config.yaml
num_hidden_layers: 13
hidden_size: 160
num_attention_heads: 5
num_key_value_heads: 1
head_dim: 32
intermediate_size: 448
vocab_size: 816
hidden_act: "swiglu"
norm: "rmsnorm"
norm_place: "pre"
norm_eps: 1e-05
positions: "rope"
rope_theta: 10000.0
rope_fraction: 1.0
qk_norm: false
attn_scale: 0.177
bias: "none"
tie_word_embeddings: false
parallel_block: true
init: "normal"
init_std_qkv: 0.053
init_std_o: 0.0658
init_std_up: 0.0758
init_std_down: 0.0758
optimizer: "soap_variant"
learning_rate: 0.0039
weight_decay: 0.0
lr_head: 0.00856
max_grad_norm: 1.0
warmup_steps: 200
schedule: "wsd"
decay_fraction: 1.0
decay_shape: "pow"
final_lr_fraction: 0.0
batch_tokens: [16384, 32768]
max_seq_len: 1024
doc_mask: true
train_tokens: 150400000
max_steps: 6243
dataset: "wikipedia_en"
Each number is 128 + 32 x the weight over its row's rms, rounded and kept within 0 to 255. Layers, rows and columns count from 0. Numbers have three digits each. The size before them is the row's rms in percent of the matrix's.

# layer 2 MLP up, 448x160, rms 0.0761, rows 370-447, columns 0-79
109:117173153171167124084112149076160114141101065145180154113155139126111079094170152137159091138098118095163077117135163116083081089149163150186101183113110100120085117204184138109105158136094126183152120055123134169174120173115123170122093111
085:091072089192122062164179094123154200146139117110126139084136157131080170114120122159150120093153153109102105179121171090096108125172230157132089096104192148142160150123104134160086144123152113117129101105150084113135086175115100125084116120
097:125109131146113157101072086147184170144094133119102100087152158104112132167126115071112137132137149124106099156167153113144106085120153128109171061091167121146178152127189088067114205182174108114067146125138093146157166117121119172130150119
102:139134187124165122144077135150111077125114164177130144158124111147166127110130120139120180128139125180155112129082130156184137107141066106083187097131086160111095070197170106154118180082074114165077135115142105126129173114136203109159084148
088:092106101113111148163193151091121130126087110176159153150180101096157165108125136107071116074116127124140173093132122131118122158186124130143063081157103158096052120115161085114138193128102146170086123109134141149087142138105110088129107091
087:142138127166121140156120134147161086089122119172146048126129148118115152156151190099091198093162123117131191096180140185165103132047105094122088100152103126108080130133098133149115101102153111144151148129064132130162107107126134169155073155
098:131175092133135103121108106084107106117127137078170159117161152183146094123140066098115128109077132092100117168139188168089132128133168138184092102110091138109115094098079131160117057127086157174135152093137124115114092103090094145088120119
079:126100158175120160191131198135130125125113206194092078157130078158149080092132125135125126092120112126108154122089093060117128114120149148154111124152110168124132160089173082174119101164051144127127193096158124110110106117135138077161129130
089:154085124071103124134105136184099136156111146093102100138078142083156104116149156183154161123166087133127144158178132105099142114150080114092143081115112064128114203080162105103112073113094082068065197125187119142121101125117083168142163149
108:185170186130150168114127097155152096119040108108157157154174130080099158115103153203083156135157115112110123131095114111159119164130133167140119116143154137136134184085177058113127195083090083110192098107138133128178068126123168122153138141
103:112127111157009128133140094115119117101136132116163129177098146174125165086152163071113140108102157119128153127115110183117129126182138171087139091138052156105106110113118148147144206106155159164033159151101126142120129111087184083086152074
111:134166106089186114123068104148177132101123138122119056128165174073129133121172163142046149156119102106147178145146098126183088128116092162107097096132110107091117103078144124104147123065126146097133109104088101113122135238121200136102180144
131:171162121127124128142166181111133111177156122113120105144135182181119091186129123140071100115159067113144215150100054072156116130102162114092143167091144146140105113157148140087119095160053150157106162045146153111091155161140172158172129095
098:090132134143121063103177114124116144133133092195103142089076094144145127078109187099108119148142100071170157107136092111128124121139145097151097173126084085130097107140121163142110145108134143143152127197128103117165123199132075162133147024
105:112165108141093098140153153071203116093161071122100149131081192076185120141134098091131173083179120106152030142080103115135110185117152132145146148095148096106128160027149085170123088094143140138080162104115165172118136128138159123129098141
090:114157160164154122120221063180097135063161121130106144107143105161130132139122146119099148124103148105140131123182133085138178138032175145154165129114102181118142133108098072209142123111106178120114140176189136115089126159100141130077099073
095:133102149144094142092156109146102102143126162084130186174118172139139154166114150145155132138076141115125139074114089139089139155122172091119104155126175088078081122066153169123108088150140134084089067160107169131128110121028112068114134183
097:085110154142118099173126068093125134107200203150154174113128106166084142154115141094219154135201136104145209100140133146167073092103121129086111071139112124142108141119147162144093167144169121127162098209129156173146157134150145076080113155
110:132142167135132144101060067180123128135121181146124120142163184128140110118134090085131145113155171162094164133176126128118201128192144214066115154111143130123132115123102107150105107112114091164136168160124082159160132093158192079120129112
124:089110073076154130137132121162117111159048112144142146150074132113147130172105165130106081147160187151137142072103065058175101133118121093115187112143111127178136109106166128144101166157102111137111114092081096168073135091093118169116132101
091:102136088074122102126086152064078158112132161125096128177145090141162150123131099120134097142118212139075224117169098160137142105189110099119143059133119137105165142093139147140145113145149155130168141201149139097117115102160104129110123186
106:166177190030117103108165124160116076087189129123129139095163161130152153146181175103175120202172081145131128151093149107103124104152152105181157158154159150099109118126131190122144073124134141108136115116115173176096136071145180133094160183
112:128127128122118130117162172236144080125138186122111102110095127089173152149123086111120187182155084128118172104155118145074155121075157100157144218168138140117140063100127103104155094161133139083060133129131190172088109133128145159120119127
108:095122162134105134161111116160128158109112094179109093129136131140148111118139130112096148134118169156138136112161148117107107175119202112172064128120127136088133209099148144133168116175110131121110167063234211126119087129097142089128089184
086:113120138173174112128145098087139114129165142110157158090122162100116137067079155126108119119116121071096130154083161069160094125168209172127126143169133110131169124169133155145118135131169105113128136065162141068111063102079104134124143150
108:164196143156151124145149139071121188150142144173127094191151084149106163093087124111086114153125092200100181140143132154121088186120179134093112057110137145161115130107143096117129133096165151094085141137188085155116114128176063140125093113
119:138107165176097102106168106075133149111045153121102133088120106090117085124101118150140194133126180173126148160132073125125179110137157099160117110114172149186183140149116155139095125122147107123107114110119087157071170134173078113119089068
083:153107179160088124132147089161136168154120172151117152137147079184081087104126085145111138182076103072161159147128092166128155126172121152121077087125162138158152109169138170096110074085134107020154115120088135136131147130103113106119123139
086:132170061114175114116165136153125155119096087131088146142180091100182112159140115171138178107141155148144145144183151076164153126184124111066190078111133116125085141110234124151133096156072123163156113116087175161094164139143149136172108160
114:145106107160154124125096115150124145129149138105136146132128145065155161150102158119137141127102166105169182121169112147124134060092196129156139152116174151144097119010092162080104169077188136172175096094132105147119140160133100115067085105
087:105112105125165099114152140134162107125085140135198142128187120176119062115081155103159116134105158144132133119100129103173096200137146151150049108139056180166060137125125112183096111069167080160122107133122093142093074130123088149145185096
086:130068103132085139116145103132132131195196144162119131106110085134142101130143196123120157123079121114178136189100109092140149129112145107141104142117138123143080113056089076114164082177137163146171136122104142186138112181115129068144118121
089:153101154078092120117107095120160135079122166113136148106146151112131120115132176175121060126097194136097150134146186142179181144139186085111069170123097115111113145106143119124143126082125121126084168154055131134101160095127113079126158112
101:138097132141142180165082132091150133138113159209133178103112195089132114149169147185153142143120176151087142175126121136131101164101188174145158144169132116173091111123148116173131120109178165150101131160112115152138088077198172139154159076
076:193165130135108139146082101126160101162119115174122156101126080200151138102127161157084135153090127095138175178144105133095150089128101110144113140190130125117152171131112143060129124142212116056140070159101158138094152158194057128143093120
083:095082132132106120105180107106100097130076162149097066142107130160107135073141169117126152157113178148089141064157140088117111215058122173034133103119036120096082146128144186136126120162105088104180097120094100103147178179127141149177140180
089:093136131097123058123170102165086124142160087165138086128131154101153086114173090066169134162068130101148153127167043132137175145121137131175167136121123140104098162078124129119137135111137154122110102113124131185109140174120141134162099132
107:121042130133096141139111119128116148153094102200111121171112117088196167113171115111087103114157084120142126124089118175152126033094100100094139138122124096114134087127106115063123154119175090162143159168095110139141160128158135173140042091
107:139198151152156156139120108136171140147074150138091136074116093114102062148163106114170124121118143122129091093186118102107153139111044092151150175153089158142128075115129130126139120177087128164172151084196153098106140158130084061141124150
093:113109066037151127125109176168053138154094121115081137120049094117067155153117149143124113125145112090138113098138070049171154123142127140169059171105103087158098148127055137108144133130135157161179114122168150112120111148132158132118152112
097:134144170106101186198092155147075148156094157114095178071157183114132158190111122149127093104131149130120139082112171170140107126138160137178110066091139109136103084144090134141188131150114103098148106097114179142099055103092159127125121151
096:142086128125152151203131178152142160137145146097148145092171160120155180165101137122111117114117130174116185152097100140147128148150132079101130139122074081170087085131087105126153036060136104063140144135119147094131188146140218152089143136
082:184132124133101106130120111119122127156143144129162136079091153049149143084063128098122116143078091162150079205135155163139132053165104125121139107143110135137142116193106156058150129184160143153117144106162130164153156118116175168221157130
105:188117104165148077144092125113106153123164107122127084112129079105164107146142071078116158167095157176108082083120126128170122124129113123073174135180116130180105098147148123128150151092162154104148149150141138088176129086135133146140107126
116:171149177130141121098123126158141122128138089119122103128203093116126145165135165098142124070150153163178159090093171123089121116200139130105134128114061113132139152129139073076138215121140160083104094098098143109125076098165120109161149110
101:154141181191135122108076138136133123106138105085140080127141126154149084145128136145174129122096153102140142156092171155062115052136137133123083118169157074150141096100105108147127137149142115139116115092106129097110103167122122091127072141
099:160149172089140153119143143120110144159151175138086126125152094125146198159116134180127178132134144088153139165159093114092125091069123111118094215195122110130091176164088109142155144166188095095095117133140186108152091162118101186223115072
109:115112074103138117177119135071146072080142078086123135115064148122127129079176167123156105142152177152138075124068121142100136105093143115107147135166113111128111093077079136157099141100113139139160110089150119134115101107134110130123143144
108:108139183148140112111131168139135097158097159105133119091141122143126068145142101122154141153174070143126121201069120090183102049108164166089149144138148076116173091124123099145139185126126157108081114146143125094174147146071110139194152124
095:134118085111128130054138111054115164158081091089116156132115114139196134165149136118144152151173173141077177150148144116101073116085097089098110192125112138129097160192123158101152129101099128087087122171095140141105175107159117112099157101
082:138150176167122125169110075134139185126156123100161143120138134134135134111154177124125111156127198134174124084157065092104123108181073073181143127156082092106068134165106161140111100175138113122184127198108130083092104098182108095098151106
087:170158135116135134190147117124142154210168114138119116171085144133071201103147173110116103107085143102120146142100154147120050142151167107087138131146116104130116105155145134059114154183081153160132138085124140139087111192128120079130139170
114:141141106127169129142188119093094070160134106115141086168096100143112138183130143156104109179103176084141190096122081126175135159166108165118156105140148101126146116146050144100118148152087118156142138153132093099182100061109089139121161159
111:129108125195163162082110111104131082098086162119082117132113130132159142145067144115046131117073168169149200119124105139177071134163069180155121165185178117117111091138149151121152103151095098115118132095094119165054106137110147134121158131
089:141077150134061073110144101158144129122174183172090092106100048161126115159062154103066150106140101166093076109124077208129145112136091135124162156115134110097117119126106067129119107155168105116138140178103162174150137111103141151145118141
082:108171117140058132123190106154144144165130173167107130139100055119068164134130150075183095139182145109199091165114136189120117184118169119139099113139132114127152161141152098106129126104118118097158102054097141178150163172153104114174177147
096:111182094095098132148152116115126110112027136063092091125151093164101171174104117085156107107131146135153092121192190078177124134074091156119132119117076092187148150172143124137122141169118141133152213133170112071128112108094064125131115101
131:113121131155105213080149162095124070154099109040129120132150164107119151135126148117074114134112106118136124077081125155102104109128111099159141150155130156144130100139114110098097127154172097157097161073140102185134162112109152148159159175
104:126136163107077156137125142119126117146122095137114149151175108176120111132143167178133092124085115145142080095035165141120127085188158121105117073143140156105112132122135122205130133132147106104186140150142153170156119102094128138133165101
101:124107115110130170129133153086118184181209131128154132114135179167153151132084164163146095073167100101137119066098149152095076092078114089142092091113153146073130121128154117109091110093143136115153125155163131187079169101144088137169188179
090:093137113081161081109159117090137132130096184075149144159151163143131114118153096194150160149094140075084161169146117111134141127091118109111105136151121159095124132140179140169145084112116148149109094116151114122130129122075073115105109135
108:086138156102160196161130109148121080138149186097112146162169105129128108161123180107155099139097139112083130150126095128140155201131108095134030157144138115166098128170123119105166094111145148103117165148161152068110114161134080165103134127
101:147129151111123169165090114130173131125127125140157165124123140149153086124141115060093114139096113078132100142077164112104149153146075112138091105071126176126122089181202121119108114153118159159071076118058130125138145088098112152085169116
116:152114094098146134127142104117153112195121104080110132127109138048160131183155092131099108099070169188135090127186156142126098184054184064161121182117164103164095128133157092123105119100155026167124143146174121163067137119140116181134114116
108:185135123178136135130120157162134171158130075175158107177207180124109142189133143158130056116113106128148155102053177103156128105111172124108168150140127120122071185159193143055148125154149112113113144103091181068162127145134129151162144160
104:118109154205095176122146091164104126178154117110139169143133090151199106102103147159151138146132097113128123084148096168141111152080099178134123138172122119162078101116191215112133130129124116150114138124144116137142166110111144114089096049
092:132129146178094117159128111170132116086094111116142166135091148105176120175181130137135151129102142130120149111123149167130160163155122090083134091113099081134088092118146102128211102083099089113150133182146120107066128116087062098051113115
096:139227130095170134111118125161168134149091100090079161120153162144135150201151119093156143111127139126174097119149183154113145130126113112131103155108085140117153063085147089204105122124139161140141149113104124148155159183120145076145112079
090:148103134136080093098147172140177128109121129122153120165044140174102161140173036130126102138195121104134117117182090102145169130077153095176149106112136143143110163102139080096094071157187087112094142122155087119075111130077162163158132135
091:089105142051154108085152050083134167153164119089147141110136115110150079144143116144115121126146142121156124099130133128114227142171043139131143104046162117102168164095072152147131146107124137120124135143135076120104180140090049111086172096
087:074105106162146172134114139205122110162115139100176112139124142090109142086178172090119138116105170118104139219189148156170173172155169081140135128155135101101178157161083100134089111084143098169093153088156133135135180083146126106111083106
082:095161124090116164159146147131141170163115104108147144144055159133114179128141098064181121119117115179114154105114123105139143154043154141092154073105128168094169145158106181160098096138150111199127173142145113165155201132158097106108171143
093:137112065130151137159135127185118176147152103098135106138146141149142144075173165086146123154169190162148081092089130102109152141098167141169110101144117129150163081097146145093063102141142184139117120063108130134108137156171179099108150135
091:137146124187124130159102114126135166110198114125159105136168167094133154135091143110120075118123113112118176129119210119187158124107100096077124094139163093112169137092124176069062187104131213108089096091120096099156157113103127116125159153
137:094097150043099129160128152135102102165120140133136113122181202162144149108138156092154126114152076076131143139108070148117149129123154159159167059114177160108126194145172104126174157120131077134102143150109166145124106098179099153159115174
121:120120096120138105141124121150158140155109126152075096093094154120155109067097110170117170105192202102092112113165107119120106147134098151139152056129160123140071089181098115121119187067141170152171085114189139156164168091127163136170100115
109:104195183141149177170106176127170100101148167139131158209159102140123128114150100056090132092153086130134051165136104084081149076132144120078133104159110142139106140138076137097111084155130177151104127138132151107117068069108184131151075155
088:128124168138105143161160146127145181147066150152176108090102074125139119140168095075126141122095085108099118112130165118092148142139126155133085078113060101133105159166096130126157150156154153178099132228103133090143156085153039130105141133